Each number is 500 + 40 x the weight over the matrix's rms, rounded and kept within 0 to 999. Layers, rows and columns count from 0. Numbers have three digits each.

# layer 3 MLP down (transposed), 320x128, rms 0.211, rows 130-166, columns 0-127
517470465521450582476536506477451530468495467528527486526591540429559506504536540589518492413518501506452538511513651449484514491507537455479476462559529494506564517503481515483505513486453509477481467453517470477484495495545533526522414496521520495543491474487509479464406501501555497513516512527492454464431581537493446488475503458486513472522463534509492521520536461493482527551497
532590416465519480486528550526474532512508461427449519429436538485419527525515551540514556501533485474505454477460534511509457521509514565563474495479495505577518497587515525567486383577514522497480531549431436502525483498475522533474523476560456463501485519478454556515495562527518508497492500472520530505520450507541452495486474458494505492451522515524464426509498515480453472513437
462580453440513520467563467490528509438533484388455492435484525480456464504486531503542582529493536547421528445547553485526542567474519486604501519464535434537547484498445469482514530456564545444501432485497530533499475467483537578540489473525549499502508508571479476437489505540554458503467415440547490524486532539552530524475466479479531479500547491582484509562533430499456544592542
495370465475491520438510486549420530520498496496496438425483528545375440522525430578485459488460515486505476513502509560506500476547445528498461423465506461545576502517521536526523466494523430481575478520455486516535497461449453515540480534386473538421519445487498523453476490537490501486550425525456534405450481491499514435487550444482498535455498474526518506460512468501447515516511
462503493507547470493527578521526496445525499478481478485467558468504507435487497515531516493484453545549476474488556433471481459443474502541482530466486511459472410519508475572480542493577518505477527524503490483459546607508499537483452575555473511445572491523538508538540512511476506451476527448517540524509457513468482503507482464503495544478471477541476530457496475492501488553494
511503515469475487506525524582508535515505508452542447498513542507460460455460513541432493456487507585464533533596461483532474519448456510496560491557558520537459513481516547495534551530554523393553528485507478523523524442472477559469471488479491471513442517483514526439542485483530476431539513512428437470505527553446490466499499476475518541501494495532457435481579493445496527525527
511504551506464540511541418543517432475463529421446394422451481500495506477488551534480493489516539481457468515429494532500530513496437463571456475492501519480564391443451436553493500472462479504506542487536443483494501521573532449538530505464466459441491495497549512493527532532506543525537377552472466483521535473536505554512490384489486447490469471429475578406427453513601475473453
413539556513539499433531564492575530530501473525476449447510488466461484491487489461516561579523525522502509518565493478521437454499517495555507502514504460484526507459520492493558522495511537456561564462434520523458497504486492486516570447495470467491476491452475503580501520523505483526477447518491581471480405542509591457474513542627477520504556469502504482494462464537497451510494
500529495488435453510545516480484474470488490527546466572509422515441547478463458551455541531479506560415525505527518552508529501479494460485482525465512458537484517442468590483508558548468464474561501485545532433491406482491566512497573532495495531479456468557497559525522430554488508483449385537526551471484578508521450489510502453464550532439491485508516461471568576561475537457492
505550590619500496536496489483537471536474582529445533520495533546515559505484520516452530484484504495328448516544532565438453526530490538465497481496489503551496538460471481487530429497427469528536554504454515497562503508452564470537535434499508461493516489492528570482468507457521494475526457457532459536491442525481492512457498501470541548514499489424463508493560450514515506485571
548511528476540487509494505511590554548528518431476438520540518555478491503436466437410476523405501387587422499525488518526455474487466572501495466480484483520525487532493567485489475498499473572533469519463495468573547485502476435599453528515498504464561502524444538534523516493463533514475473525510465509483493467474437482500489484391576470533468493440546418509476446474572553554434
520458524505483550447494451490497498461450490581504495484500456516543515474508491514500453452557526527474550452460515487523598559501458446491558474562557396567519515484507560530513517556527524465466544484496486479511486570503540510534508491499496487528482568565513567457503493527505470421433552386542506519532500578504403533547493494475523493417619512513540577522513500504484492490489
498448444463539534491568442547529496499450559529478527456431524486496467483543477536482381552510452539463443518465558559517488496505504594437564559551506458444495486529555483549489518416486504447503541560530455468508547492500498469549442547479486512481451534499492503551474442500552449451493494500494439467502474475495531506580569487505540514541383522450531540579494463509541537487462
476488526535539523441472497522483411454496527490468603499578466448510544466374539521506496502470582505486490521485505434524489469464521625524467524526462434533531464531485525539534418530454547521489496511504501503530510513488516496455518545473483488532532499498522497530503518466517487514495490480465550443472491523502526544488435547560497540534451544471423469517448476484472526463478
526534543494486472436455478488527455497500541529487478508490471477593517444542550462587594497567496536459452535530483476479456449520512552489540522469453519554452539544451496465478501470392478509416477450519494455410504490508557504493533449495441526474507455597494495507420478487460485501481421450476509509538483514561529507527496442435537545525580518466534516502478425483424466542510
511529506417434470520545471483570468514442472460574529508499442540559464505441573520549563458489451486481545566489593484454520496512489498505487528534489488489537508465545507488535492494460488515499496443476557489433512472497446538588461558499587438493523515508478513498482584501472564496486409503514515477510485467474481481526587494491501547501499513578499552489413539506561544508501
483530507570515555471509520431478396486506498508571480471464529429502471534447462519479567448470472530487552477451513465386519468477487393411481467567597501548470516501530523447567555558530503490561524529489455477536520489494540443517449422521477528516503463449432497532489493446508507528570500500451503452461516540504487525482510526554534475503483505525493546489514494452488540458501
509485590524511502504487462488428484492476483546542571492491479590545502571438500421480476545512502500470558515554504544493465496542564487494474471531525496481520515465471494489462502527563500509580533551467470516506543498553502463486469515487475534498474481478592517475532432573534538497465460568460440451547404517477481504405529487436557422510506484464528572465550486563516555498475
451571471433501571544482557511474454438490515425526470488463437481450487436509459549563470428507509425429508542468608490500578490477455540420542604550479471451464474479473492499516507468497534550475481585406543546467528497452524512520506604558442519496476475604484492514481530543502556521471429469480495538478439500496499587519444498488454516520444513538497499545445515537490519447517
533467421589509467529501493480464486473455526421458446525517421523482470454431450495479511484491501444547512544525466503457495565530479448542523514467481506481473450516507523545473532469598508502491537567557511548479468482489515501480543535498438522466506500543516498479483480443466516441451517521449496458434509476492511551536556555562502466570578538524541485485509425495451483463457
504471443553466486524478518484460583511489508502526458455451501511547453474480480554495520513520443505484528439511483531492493540443498440493466578447502539481499482448486554469553476516533549538486529478542551440513493490454462479600543535400447518574477457576531529470487546598518449438494486507546495493517500531527470495515552512516586453423473479546520554480556528470477488550519
572524581501519393511482497468497526534586497449498476491484493530554479551495505452566529464500503525438521522458501484513486555481509488535528537511462462480436513456538508473441527513544462484470420504517476500579453590535512561476504577525446490491466408421519513507473575447523433490541478567486571429455498526503524481534508548514489543448500493420507489471500490475539464492592
479450514492469518502505498433501518459527508540543534453530511410571421483494494497517503523476497497558474533480527463453413516510515498404471613491581561549471556477444537454512584598571510491511440531556471526476524567488389498522461496481514540434491494474477522494546488497515568500484510507529509464511541510473501504456514492544499458496524476463545512517490504470488519478521
519456503483524440510476537528477446479495465555515472516525455485590452450417543561447585503534469549544437488506506553525538527485428476514513528477534437517513505474446493527429508531514523415506534509467528480580418487478468539527472531516491498442494578497488445485511528495496489525472522568482454477458533554460538514527521558549489460552519496506457480485459444498509481586552
493475472454532479500613499550589520471535476485455516507515509503567485518514563513529484485497477525456480521477605504494466508596481509495508564485468429524564514540562580489499522493463495447489479503539461465530497486507568517445472549481545399445487495552462531535509513491512479474570516502524551506430498486528522503488549546521493506439520549518511482496583488454520566514574
408540445431550531455527539467559489502437538520542502497604452467474517532482518521528459483498512549478437445551474484517512525478500484451566401479551553504483466453600458509475460573515506430514535540502523457485505530412552448386421505470464570488455534530509569435519524485476536490513517444473566466484546503483529400540450548479536437478469473504484542486433569368511528529532
516537523570459417492488498449443483501536488486539515501474540479492521426487470477504487505443540483406475530547430451554475476479453555483488504556514510531419447534509460431539560513485516513531498503402500379499497479386475554445479461450515453447510593490557396498483502480476507494501422543500536488485498552445485576530430561474436539520487503474480462458565508494543522448496
412513532563552580466493498542491543471521520541544572493526507479459402507535491469525516489462492520416509517523473554506504487544464465452513509463539563496523437488541539548446472533449484503479497563508507506452567502507526491500476505519483515562506510517537504459422531539538469433507430512435439502423486526504482488505562467481430463493404487443504501501505500508530523469513
551496454537467482556467584504541512517489604419522456436587530532516465511514551466470491497523536515563485489468486514441529489462487533459482504475537589500475420469418498447529488528447505447547500495475535460492497542486504469530454461536459530544464505547557551572455501518488524538466387460501427599539526551535494502491484485542513544497540487492554550498543519611486495542520
521497513511432466550508619528497547522522531480476514498469495499519525559497519561482391534515509496495465470506473505441498493555493461444543443534484518509490504483475491591486509436520510516451533447491524495470470449499528457410493590525502494471425481491511512494429459458468474467511505503497551491611504483495491465529583474532510576457593545485506572488496530495497483586453
482479507482444455464432516473510520485573514562520487492503541469530531487414554495497492457489507454611488575546532525475546489474504514508455487462475503432522494486522488524568467447534493514526400595483561496514527478494435436464452497432465450523562507496546531474459486497505522526496550518504532562521486460513578498456492502524478536417574459592458509454484524502545462544518
455503511556473501544530460517517463434449490538480482412544522538493463472472534505547528521506485522489441508564486484505530538485478535482496493502655508565494472536444461510512511508451490472581542489472507464503456458451496460527553478535416530430460443433489514503475467457481486454492501459512461496542483483503499518537513497514544557545522383514478535553507471481510458483447
422506451484516514476487521544507418515527568524448484435548529469571465534442483511539517477537441474529540593493453525476499535453518512471459515496521472527558475482487516529544468489484513501449505482424501446431464500508434423539491484492519522512510546486498476556531473513479451453482468506411491487508504504502433480417495527636535466558514577467506421509557560471477481451518
488480550486481522537556469470489476578596482409538578525500511392538508521497574463542512501505497493441497550522560488495494445560481551474445570542368502484472476425514473481488457531513455535501477534555473456466477496509459483495484499491512442505539520508411529487458551483486554448527508490528508566481452460457501492519484538462481460493504467534504422541467553568567444507573
448471529467535502490508484463459487475622491513517506508514441543506572483479428493511519525445445445500438512516467466487518530553471558489462503530491477529525558463530445507525480521502481502518468515467483480534432496532485501508420484511478503451452536468493500535496549509446453491438527525515505460451502597532455552449525519589544452485487536498409523534539489458546398521526
502486508467482512453498540525487441473566502518533516463493505520477525528438497416481434482478531520536555559428568517450533529521531502450448479517541551471465579501548519428479554529493473493542488533539458449560485506461526538496514515474542521453479466461514521469514485471445509477536469496468494434489463503499442480429541448493519469497405509487559432487500491554541570446471
513489508572479454514486477500503482497455533494486468487451474503557520464418486491471533447473482474473479519542489535467561461518445510525497509502491409550592375509482526487475581555499487489467537463445486472511468498394465522464546514475489508539474495511420491498556502529478500552456524501526470510514543454492493490507560449468523540458510507530445447470469465565483622533511
# layer 3 MLP gate, 320x128, rms 0.239, rows 131-166, columns 0-127
472469460484545465471533502469554517549457541535557546509540562512487522486467643501481481524572487512515471429500517499475497530529535547526477497477466484512518505574554513493492527490510502507514559474482405505475514466520508519474551492539490558472485466485487498494588513464405492546511541491506410451461485446459512489525510532526494517505533540524543499514527493444458510486490
448604493443501504510528477589487468444504493455506441489458490488402465490508482580480571459489511579527484413569570597420496468490490489480501463488520413462584573536507484557523584531570518511533459529526497479626489399468481494452493460449496536469601532514599524454466514549546547492502578514476395526469479493494563427493515485545427567559477442456530485554466475490465498437443
508425490488494501530542470512490524532528488460464524417522523526526506516528535525477529474498451517494551473506511521479504426561569510477492513527462509493580465439467496502563479558532570513480435555484501531474494500534528534446472486533505458522486445483460506500467501555647556467482518474462472522507445497460534449517496488512480467506534393497519400493515433483531514505420
511479490493561472447493582456513494476534565452525493524575527424537538570474618458436496454454481461514536466483489522517446478494552434497444525561440520558479524470568537517470500497447547505505514468470556493533561506478444484457525488520489507521478509474545478478545558433501520445511541498493480457463512489467526511522507529498513436488567527536533518483489523506419492441520
495487507479487491475478510463405398542555524558413492443511573476483529442548498482481497493473495498501490520528500601529533432508510521472576425476540544432474440526453543492462502527550543504506480386494565583551595582505543544519476607419550506528482500462454511484458549488576492483459477520468552491490473468562497501494541522498494476520536456507490522502459534481524483556561
420485482504533509479451414501549462521486506441464528444487496470516496522492458514474530531424514483532481458470511534494439533547480498669543432504462506453551507503495478462405512482502401509515548570530528500570486499493530511518482516512471540504537457543509553565565606508477473444494539494504559470506434514504507495464556410486493477457455523509487581409510508526459523503580
469552480490470443449475486543466490500476401512494551486459499548477481490497516506508482528477539509526511554550495537495479467520505544434508483490561461426421517489469455501484521486545452455434471500430491542519501513487548531496492542526521567480468507464569553495510530532458486518515562522481453456460463508481543517538576481493489550503510507531477530560483507551522471516499
442556548502538491555505446519498514506509454556495486494527528387550517477481449514508541552473526564485446503482465468517537498586484508518533507468511549566504542463560523551520490513498574509500489453469469537534466487523522457550572488467530508456497502475478473516527506461503512561474479486504509532496522568520526537527487482528452520507557481537514483502438515501564537509494
527520486547504477501549549519487502521532464482424525521546548497482548467512539520523556468536535464482561480478496512472485445509448511493462511561488459526516475524439468464545539474523594456533405514509499476490454462513512503476507523508499476506513564503466580502481516414485584499520482509489495545487529492514411452543435507555505546564436472451461484519510487545543535485501
502443459525470496566483488550467489514493527450486459432509501493520489442422526482538529480467501493447477561543509579559377525496483552518536504500504455593616504527511558496435543502417536490416568520493432511516494564498536497505460500495559466523460457543588478439508413560478496529536493461514545515539527473460487530539510486534552464549536485478465479456480468491499549438428
532448498465547509492473495461502549508528519562486512442509499479458524482494531447474468507438527454501456452589491546522445483441471539447547519444427463533489576451545554502485442513442497473457521482532474513483382490487602531466525514548543516428496475467494563482471530504509508539512554557490523504487446562526513551524494561465482494583504435479489440506527483507553431544559
480508525458544358382493510582513485507486457499450504537470491541605439537474511533498529520493584574482537494474494553480501534501495480539508510447445530487482546581484478399534492481534480473495475488613513498491482514455540524468543548528497516421498527576486512488471559525504463563570576505399466451476624468501568524569445477473562499557447443495492533563490421462471443480519
504532523555513509555498486550532473504502514518549536488456537496507532555473527494484501580469500497513516438507446474522517491536466536517475450595455528564363470493447507548535503482497517486560504500493512535553451524466436488523465502495473450484533471468492454527479483542527543489544514498524490542541536496537439490581522467479463541606534553485488487498509542528550496550525
476492427482463464477442447491429549501529475551503530509551484541488483469501508472524459576466542515466537522446527493537479521544511535497489423509530507489494512491466576440454371473509517509485412507509451485530494482488446505460558605530465454528462431539534480446481556490509549573544526527422538604481502509511503530493445554509506491486514513541461547521408487532448426554501
541502517505564483512513531484497440518529507499484549462514529531427546542547507460437531490543488503483499535517513451490522513526473483432540504536456489485520551487547470492535531534526437403515546511510480509547447486498478482466544473501501537514542438526531528568516448528451504470571429478467477441487491499449527516452496442578490507553425419518558544449457499504461595518548
517506551516517444491496490508492448431446511480574436497482521513532550498535481482460465494468532498478476556479386504484437468554503522434398547482515451507516491534499469494512509529480500484492506463543519587467462494459586454481557423501474487516526445537506565466433522459585471480584544469500447505462478500511455440472459518545523510514473563515482487512513450485529529528512
475443497494545494475469528448469482447467468492578502520500463578536484549419446462479573497539481485478490482505540550584502514500528473538483535506510483506492492544527497514457502509546439502489518487448422486451476552489545505473524593452526498509504482513483557489452443476506588478516522499431442512470398448520548504468484452547535472544464473464540480440538435517587584538563
484499562547512455482478456518482484523522481438507487467440497413537466485524481477452567479503467452434535565524556493453394402623470613481414382547486558568509489432502490532504455555456422391559596583487430474541484478554530469536449434502575492552472460493481465495529478508470478486473587528508518475560537512473480485514521597514562603489590437475519529508459463412590481524516
472508529457490517537553500502539483535493541574515527529507518539421486522513512530493495522416472527532565531506499559486426478482435557460510468566483462416542467554486436520527477517454455465539506493513520524534434516506509463508597521507514398529422440466596500521512485464437530521553495552431545462532500482538568496551503494443470515496461469498492527528498494525531488523474
510605482452481440477549505512509470515525471469488552512453476515487449486505471441505473497519498464484495491485500493526506500542508537435461495484543552436570511501526489579544570530448546479468546441505530508498496506526445532504497474523495472509471553459576543514516496495520495523499488593536447520526494474541487459478538519524580529485467515496503517438499467547559532513475
543499505471457494460426538521493406513464478488461549488457478438446476513448506463565595496529457488514554481477474472412504442481469455586512494573436458423536466565465478485477487527522470499553467514498514497474456533491520424491529538487519502543489484554448491483457517525448560508455571512497507447441560539501595502503566515487475454498509454517478572447560483478466495475531
466477488512465516434449505498511515481513522439604648483522467573501364504460434521488535536533522503504541500485545469511495479485508446463462501459466555506476550568458547510503479580501530542485489459510477545503470501433513455557550505464456516520542525432540498475517522462535507579503537474475469436489532505381451511502543542491520511438556445416445496444477482505472492466492
473483528493420492531447501487498511491510522513525522522527479490454457562550453404466504490512495523489497472481602490437445442450570460456435502504495514511529463471531472551504534559365532475459486563497486535509511476483456568548557500556528500476503537515468542503423482450494530451565556556458492528473480544427516494489506553543517570486525480496480469510503486423467485488541
466473474484486527484526537495499531533479580526498472502490536509533469502467587498482504521533465440532411513486499497495483459491483496467532476462555506434500531499482549534482459485468429392531512487484492433512506484507491506423515525457449510456484549473490449504564506470465504451500543468456505408521488476483438519541457450549602528538534421505461540486521481470495547548470
413519503502572564503510531539569467453474392529519531475530458511494500529489537517500504543562478502465477455529472502482451538462512536503502417548500493478527518427473534550475490588591520502475489556543505473457477461411543453371528525418497544467440518497522589460513520506488510434518565514477518408526528492458523416521445550536490500484467429549542537472491521438521590531542
518399468541483502486507553491539472472520459546510474487427527585498533511559512522523455457496516532434470491435487514440458464507429487553468512519613493453532471494464479488539493565497554513393497479529512506526517435504422519508464453536514404415505523478487545496463510481481581510531462447484520460524510525543525495501515486543522508512534463524565510430462497509509549493427
484520535506502520493565504489523531576548536542481490478510519496555508528447487501553504513563476553470456514488346574501567499489546479524488486491510501577469507531496524493510508504431484524501489528486480497408511541483457547479488580484460581479538490463408476499498523469502499555455463457543549512509531572558539405499487489534525567534494491516389425584498512506559510518525
479549435499534502550498477575497511514512538434487524579515456519517448477516513469560492448477490515408482431468509481562567498425512515484485512487480522540482378518485499471468495453537527505519501458515516402484524468474531523516459575528545534498493558496492505437517517433447479503522590472540543492529553470444520491516452447477484502537502492529547478466454533567537499447506
542442458535477443555544486480494444497455459459481516501546513509454473459534524446522532487464468553540562609436459531506490492471515549531520537469438515537494543533506488548592461514609500503493507492472469438450496454521527439495549481541452500440481567443483528482537449485593424465499534409505494526583500403567484568456493536492535507460490481522524493544466487458558492454525
446474551479533496525513516493523516489513520429488485509497494494556545514479491451442560528486535501499487529503487489482510443533507509540459537535443519525518451458474532531494429488549445519585472489498491540513549481515518465504517513503485450471544495539541596494457532483476536416498503592435470506463531495483513524471491506468513521501514494478607525533506504538567508531476
531478504482473519450474440424527438530436492499403462508426483489509467499457498528484486538495482488539512447452500509569488433548518471479451514491483479477516472491468566535453472555500486535513484498489432549552399506510508456477482531455520442497483461542500536488510482457440498494449470562507492461523445471509526554478593503499477532474518439547473477529442532478401545520492
459456548567457514519488555538467437527466534522532505565525507531517480484486499489499548528547495457476493470507518503497475398517504525522444534537511511511524472530459499544504558490469494460524465510500535517516491471486436450479468489500518496465512563509491495454477483539534500485493526573458532464545536535468535484494495471482477474486513483541499468487603562543398521492516
515403546485535510424527496445518493507485536489420473439464586484468524422451504395495592587486544486479461515500499456464474571536517458525596540464539561459503521526514524504450524507536397447447427534463496511524518468475536529484602429451508474471542443547592437536442457542493480504579485511532527477453470597495543526404455504546504489433512474525483533551550493472487452480528
523542499518437450529507550522545529429540566469515510500490547552529485444564514432481492596563544407498466507453560480508462464399534515483483462480513420501429460475482467527497506513522518512555556430502483472555535483536495551516528458478503449452514562458520463518464509477553515481518494519552469489530484511465567469478494437518560554544542571518497538480540501517478473492521
519476416513510514489438469537494536526545485491522488503448519555486409579439515471482545426536519518562494536484471536497446536478538515523548525547497432543467525520474462509481543523503535508452483501484517502514579536508474524555507543559512520525442431469466500503497448422476505490526502483540546536509498576456438533481522504532474540572517565541467499512482466491539455519523
495523571477508483542480520524473477516552510461537437466561516514515499570518443518522513432494564526558531454512481549554547566460565452492491538506489469516440478448454539493519517539468535483524554446500491523439501500505525473504472472489512523518530525476452503481509541526511518538465531508466534513575502518460526392564511599571467505454499440492523475468490511533526509523507
# layer 3 MLP up, 320x128, rms 0.23, rows 131-166, columns 0-127
489502506529546476503501528476543444516514474517511512576517499481523514505455536493515486523520513512518516528488487436422532539578496506580475525485487484490513498492479498481520524472464599427465541419482462467548614474513477501459454546483552496473525489471591498445533433509461442475522470532446566464520533515454496512494462493592500458515534518530538491469473477553484538552513
460513528471486510494519450472510444462509453506571536531533491536522482539555504536475503509491465462549478472473542499421444496506513384495507463485525426458566542530560456515436551513488463478491549552550521411547463473454574596497583453424526495478542493527534549502562516553412506533523559601472430414406484485512515516488408461567498486511449475471545526552428462476458533481438
489538431493511450533480462492461470468481584508415521513479536489541569534452472559445503492521519442460555462522537477475517482524444503505548572489523529512480513561558423513546506485562496459460555452538527485521545510510522516469466508506581578497570630469504517386440493451447519465544481535529457516474474485487500537520460510529548507529469506541507473480544534482525474518494
506537590521470521559505497566447519483463480539485498504497457511507502533499452513499512545553541539527495450489539493467538541464496561503562457543533470482523490548475511489482481525556486469525481512505476471506520496505541507552479515510500467474542445505484503539472460542500462537494453563496562488478463542568468513508477477529418556499471443510491478453513451540483516458501
532520485444495530556436503451475428504535482526481519465522502538525447508509495540480475460509474531523433536472506545504448448482534525416529497450461505436480443524491484413504555487566498518440557425487587533602580486505499528514462573510525547505445537540484626513423539450529564492492457443493493480500513511558510437528533534482558510513471422545476518521481559511518506485549
515543529483489500540542557560453577534473444512569484529509489513464518520446458570539484579563469527496522523423469440507497464508488509496485490522557548537489518510486588467547479442501536493448465472516452617438500521512596455441514468500529469519461544522480469521466414464540468581484446511470507475490547481503498492564466536518526436551488455490563465552499506499479500517482
517514508470516449487441480528527501446529535485516477474535481553524536501546500530476446520472502479474524478483445503485510479496507455478543532467407562482491506565565502539517471503514485515539568508504566481565436476500502437493516464435494494509492476494520537511515450510511511498516465479428490455463561488499552483552441479472476471520459553476544487525547471432512536516540
432545517551509532592494470522608510421533496391492457528581422436568452470514460490479543463502486558390554468473501453489568528453484563506412506513434520540467583514548455476524489466526545463491523490478515472516500460440521481526514485429442449509484490490545485453510516506503515576490415492484491565540489520469567535495487560565474499459461551500497515495470480486514515511468
489491486528539464493515515546496494481549503505447556522486560439472547508504514491554535561545525484583558502444511484551486482529530514538527560516496454553501464504471497455567500424524511433539406552482511493463444556468497468483487514531490468474466547566444461477517489449458544482518503436478526522487515462485422466504469547504514532553519471449449474470510499573575476483456
505531527559467499488511484463424540507368520497526546454401435500542548361447506575494569521592520481504475570483519576573419556522452491519477516453567537514546547529587545475481464475492515462448503525461511536464475495491486489403446511494595484525480503549481544479491525546522516521541578469464530477493464490470463454476540524604493487537583482460481479514460564471535462364497
493487528447519555487424493465548547444571468486503527460469516496513507509492503522523516478466543535528478455576528573482530484448556548442449567488503493473401577523477524533432500548497515446468519467468506538472430525499475504509517606558505432478515451461508490505488484495490520576446499541511508456517566495456528537484426579490488485529498518490462472516521426494642570448541
537462454563389501484549478473500560465558509509474486558486535501495564508526486482525495558525473485517415516471476506443479556557502546461467541509437481482417468469530503453575500542540513511435515487479468418554488578473492537541442527504459517480527466503530463510421491434502534465482468529582521531565470496570458479428440524480453546513488551582518534578506548518516470493532
447535462422521454458473518446502515604498454587508411516464483496477503517533470524516528449488483521489468532511492476496548503515514500500489486487520514437549598500602492535463460531497421563471499516478530506457539527518509452496500552454538539516458461503547519497473514476495515572466483545554513510496514570508514471478461483514512460480466431459497514496460493548481494468464
506455509535506509545599507487564514450599495469480438512514447586490531519444424488445521532412543466458545491498514483599501443489481459454435542548570513414455474519499495516530429510581466487503504435446491463477442463538514458423499486500543506475488495476511553539563449475552373493519475483563510531441486528503488502527427459493530504519530496487516449467514512513548480474492
539455499503488506482475502505549484514529516461496485505494502491503517476509479483474475478595469495435484499535463538526482508439523587513550498545472492589487492447524460512485512491538534496535602468473483500560463485508588476464508501457475470516515493496503513509517425493557461465573521474530497482542527523432449523495519462506510487585480536498512546489478542534498516539553
450511477530552541437521504478503447486514515477508483518442464473534447510485521489544488466506517466494499544451535472553520465466552485487513516542512442542400465500529535536500553520437507421534492557471523578534505472551475506533530476465514443501503510458490430464517495588502479446508495484587414476470513516469563572478484551473495538465440504488396493526470514470443524541527
486482472483526503521446513464555483546490497461487478539518499501522490500444480478503480458514448483549515514493477521502423532497517529474442502536549502455491495481532523488549426478481501495502494501444468487469530416516534432481517553485510516524444466400523468456513480494505356522475468524508466543601424497459462516470518523497488439514468540503487502468519458516512566546558
503445520617486516465572473503582441517510552468506502471527465489591495551546557560541566531490421427497513573621442479519512541535470556437442468530508530491483526480493459505418462496535519517504461523444512578499419467545567462435581526472536579494512465440437468535544546483576457440514449529595535474479523506550505499443520496475550519450467491431520512486572419518432541401571
454511539510478474438543478559476558493564531471518548458497490486595539490547584410538523548529468495523464512543578548455605478481552440499499497488514533488517528509577486516480456436452461499518500515487488484478441514434579516457456445510479560462513476510476548495440517453578476534519507551548461459512494496402568417500427497486531436502538501537525478439595474453531504539483
503570504531477462511505414483529488469474529495520466541583513522412538471519466440546478455454480477509479521571455457526464497476464481487517468592534403489485567477508485445542498456547539453620479500569464483512440485470502501456476583522532525510525509472535470457527492531501533524477566474536483485506493467453547542540449504401476518445423431485501486535469538488516468496442
468492465496469437499521489488566454494557441506521475473450444481506575436421528457531478491514451512509477484470503498485508505524548474487467466544558522472463481477464541569512489568532444469520502473504544523473467528476592489534566521506482488483505437504449529558475433518485510504497560493478469452482589491464542570455515537489575409466405383511408540509500453460556449524481
536496499455510509476449490464543476516480553461552515505507377512446496527490471467470493491602503498477493496488494540538526469485528519544452492458467537486470495530520581542491488527502479473589514567550493484522490473479532439551586485434498539610491451470466504475485487493469502518477567472482507545470463435446479498555465523489518517519482512458501491532503500447507567536512
507454487539518514503550530560534457512444511515491523551408538499499485459472522574429504503478520472532465531520442547548621487505463498552517474454491484462538589539496573501516460461566501481560503454502527507516500531477562496450466466405468461484488467493531494485500525498489524502460492519479477508487466443534458491512486446487457495544489546506566475490417476502562527512451
518504535535505533523537516499551490486493513516461484526438491478454530483464491471482523526520565525582529466523494586426506524546462500528471518474478431519486505515517460541459541452539454572506543453454525456531547517384541498498474504560443432448453452553544524489445487514484472483483473509518473521412518525506531446481505482491459516444504479474549503474503481529492503522472
571545534467554529593434453541350514488515519486453452498536590494492452427548539477498542529464516398572505569455557515506497509528515463459536573466489461568443573506537464409422462451478481468520577423548471451541455443536502579568501552552575595545575417428519500501454569498527422601535491477523499479456484499499526578526504452522563534487501504531531480514568474547463473461484
550396463558546475476491548540506477491526486453487456558537502546516569616563592400505398438468459563485440443513492543446491476448480497522500529503602449442482584463486521478532480471447515472486483509568493519530523432526489477501505506554519493484537500550509527481488511496520557512480512461499452476525522503552525508476539540539517456492580569530484489502464574512492500516427
492516515444439480512543450496510450544492512483517530471495486495527569539478477561488547521515475511518504487527414552476495568530537475515551518440507537492445504526502477440474467472473505485501506571545504498535466534523429510453494553443545549565534523515483490507532537506455490593484511436451587509514469561472530461526452504544521502519510436490446415550506565526565513497521
469460529566483514506493437524470464424505522562486506538535475522542533492525518524514544486453467580479525555577513470485520566458491545493492534512509490462522538499509492531510536576501473477557515456538510498528513458553527570425507520548438517464477546476490522532516574419552581520511465484494594460508538506525498517511556521492487489472469516480576428547505560606481479476475
446510513492529506493484444542497548567414481500504467479445518512498550585452479575505490521488487488509455456519505450487506589512538495503563474516528499521514561513538483468467508457447469518526504535445514530494450479411514503495563534420528537579411464505501462489452583542464520548495587500571451450478476487482474499553460475536437438536441437431481562505507542498536549514500
545560495498550475509455511508491425555512494564480514462457491565464491558476478456526424493477521470533522455513452500492484483556532448499467523545491476472559561501508500543416485575459520490451505440533462478480438544525520541456475512494498469511459472422471464611530509472517438514471462493459557551505423553472544421519494478490547517534512475523544523481475509532461438527481
496572507483579545434462483474515481489496493423474502484451511450521507524542482486475465541518464376519554450457477475477456505491519489534516453381507544521476564427451500492464491488483460502443528495578445545464550546498465469505461394526536562506542576476517450512470523466500533512531494525500536485500467467523491468453505558412470479486621485521482558502514528502448544530570
475461496487493459495470497469524505455469489511500486499479476413533549490505462530451480482433538521547433498526500577565459518546434540563494497574484477506506530548533520533488488565553443517543546458502543490510486547458554539439491491466547517526450461532509559474521536539455490517515523500541522528486452492432552473530492442493494534486514398507545582529523479533464494485526
552465556484448524540517562529513497489573549548464466475455522573525462461528493486511513481473485514465486550534434500518513464433619509494471556429523508524556473499519428489576554507511514458502538427542469444494513476567465522483499497467441588511477464543532559489457497494506469428479502422539459520548531573522490494521456540498460536471538393504538459482518522583474526616632
473511476430454497539565469541546506501429514481454504561484551562491477513559522526478441541531474520525472531475514471517521434520470529521526445463517515511518548454503487494519540532492489530534560480505481449509575458445518547515581468476446454414456549448476552533465476459604499520484440363537499425560434471546494445478483505515498537529538486468501521522478488520483479494485
488516511524477472513481512512489524528477410492513501472477496567488502486567457443477474466486495537526533514517482398506464509400498461423517550444520461494424550444466541478533453521463526440506432555505459491498443508523502509554455488496503511470520490462498495494528524530503511488581504512433446532507501471486487493471501481528546598494536476476525457506478535490477560533505
480505501488512517418496472549524526480495484536477522475434507534514540509531537467424507512460497503459484539530526462459511503519406487515526490553476564488553467560581464497508501417488491523542521501442555496622461537481500528475523485565495473454462501538569457473554436480479440466530499540456507472471501485484491531509468406494526540496453503487432476478524463523433525490541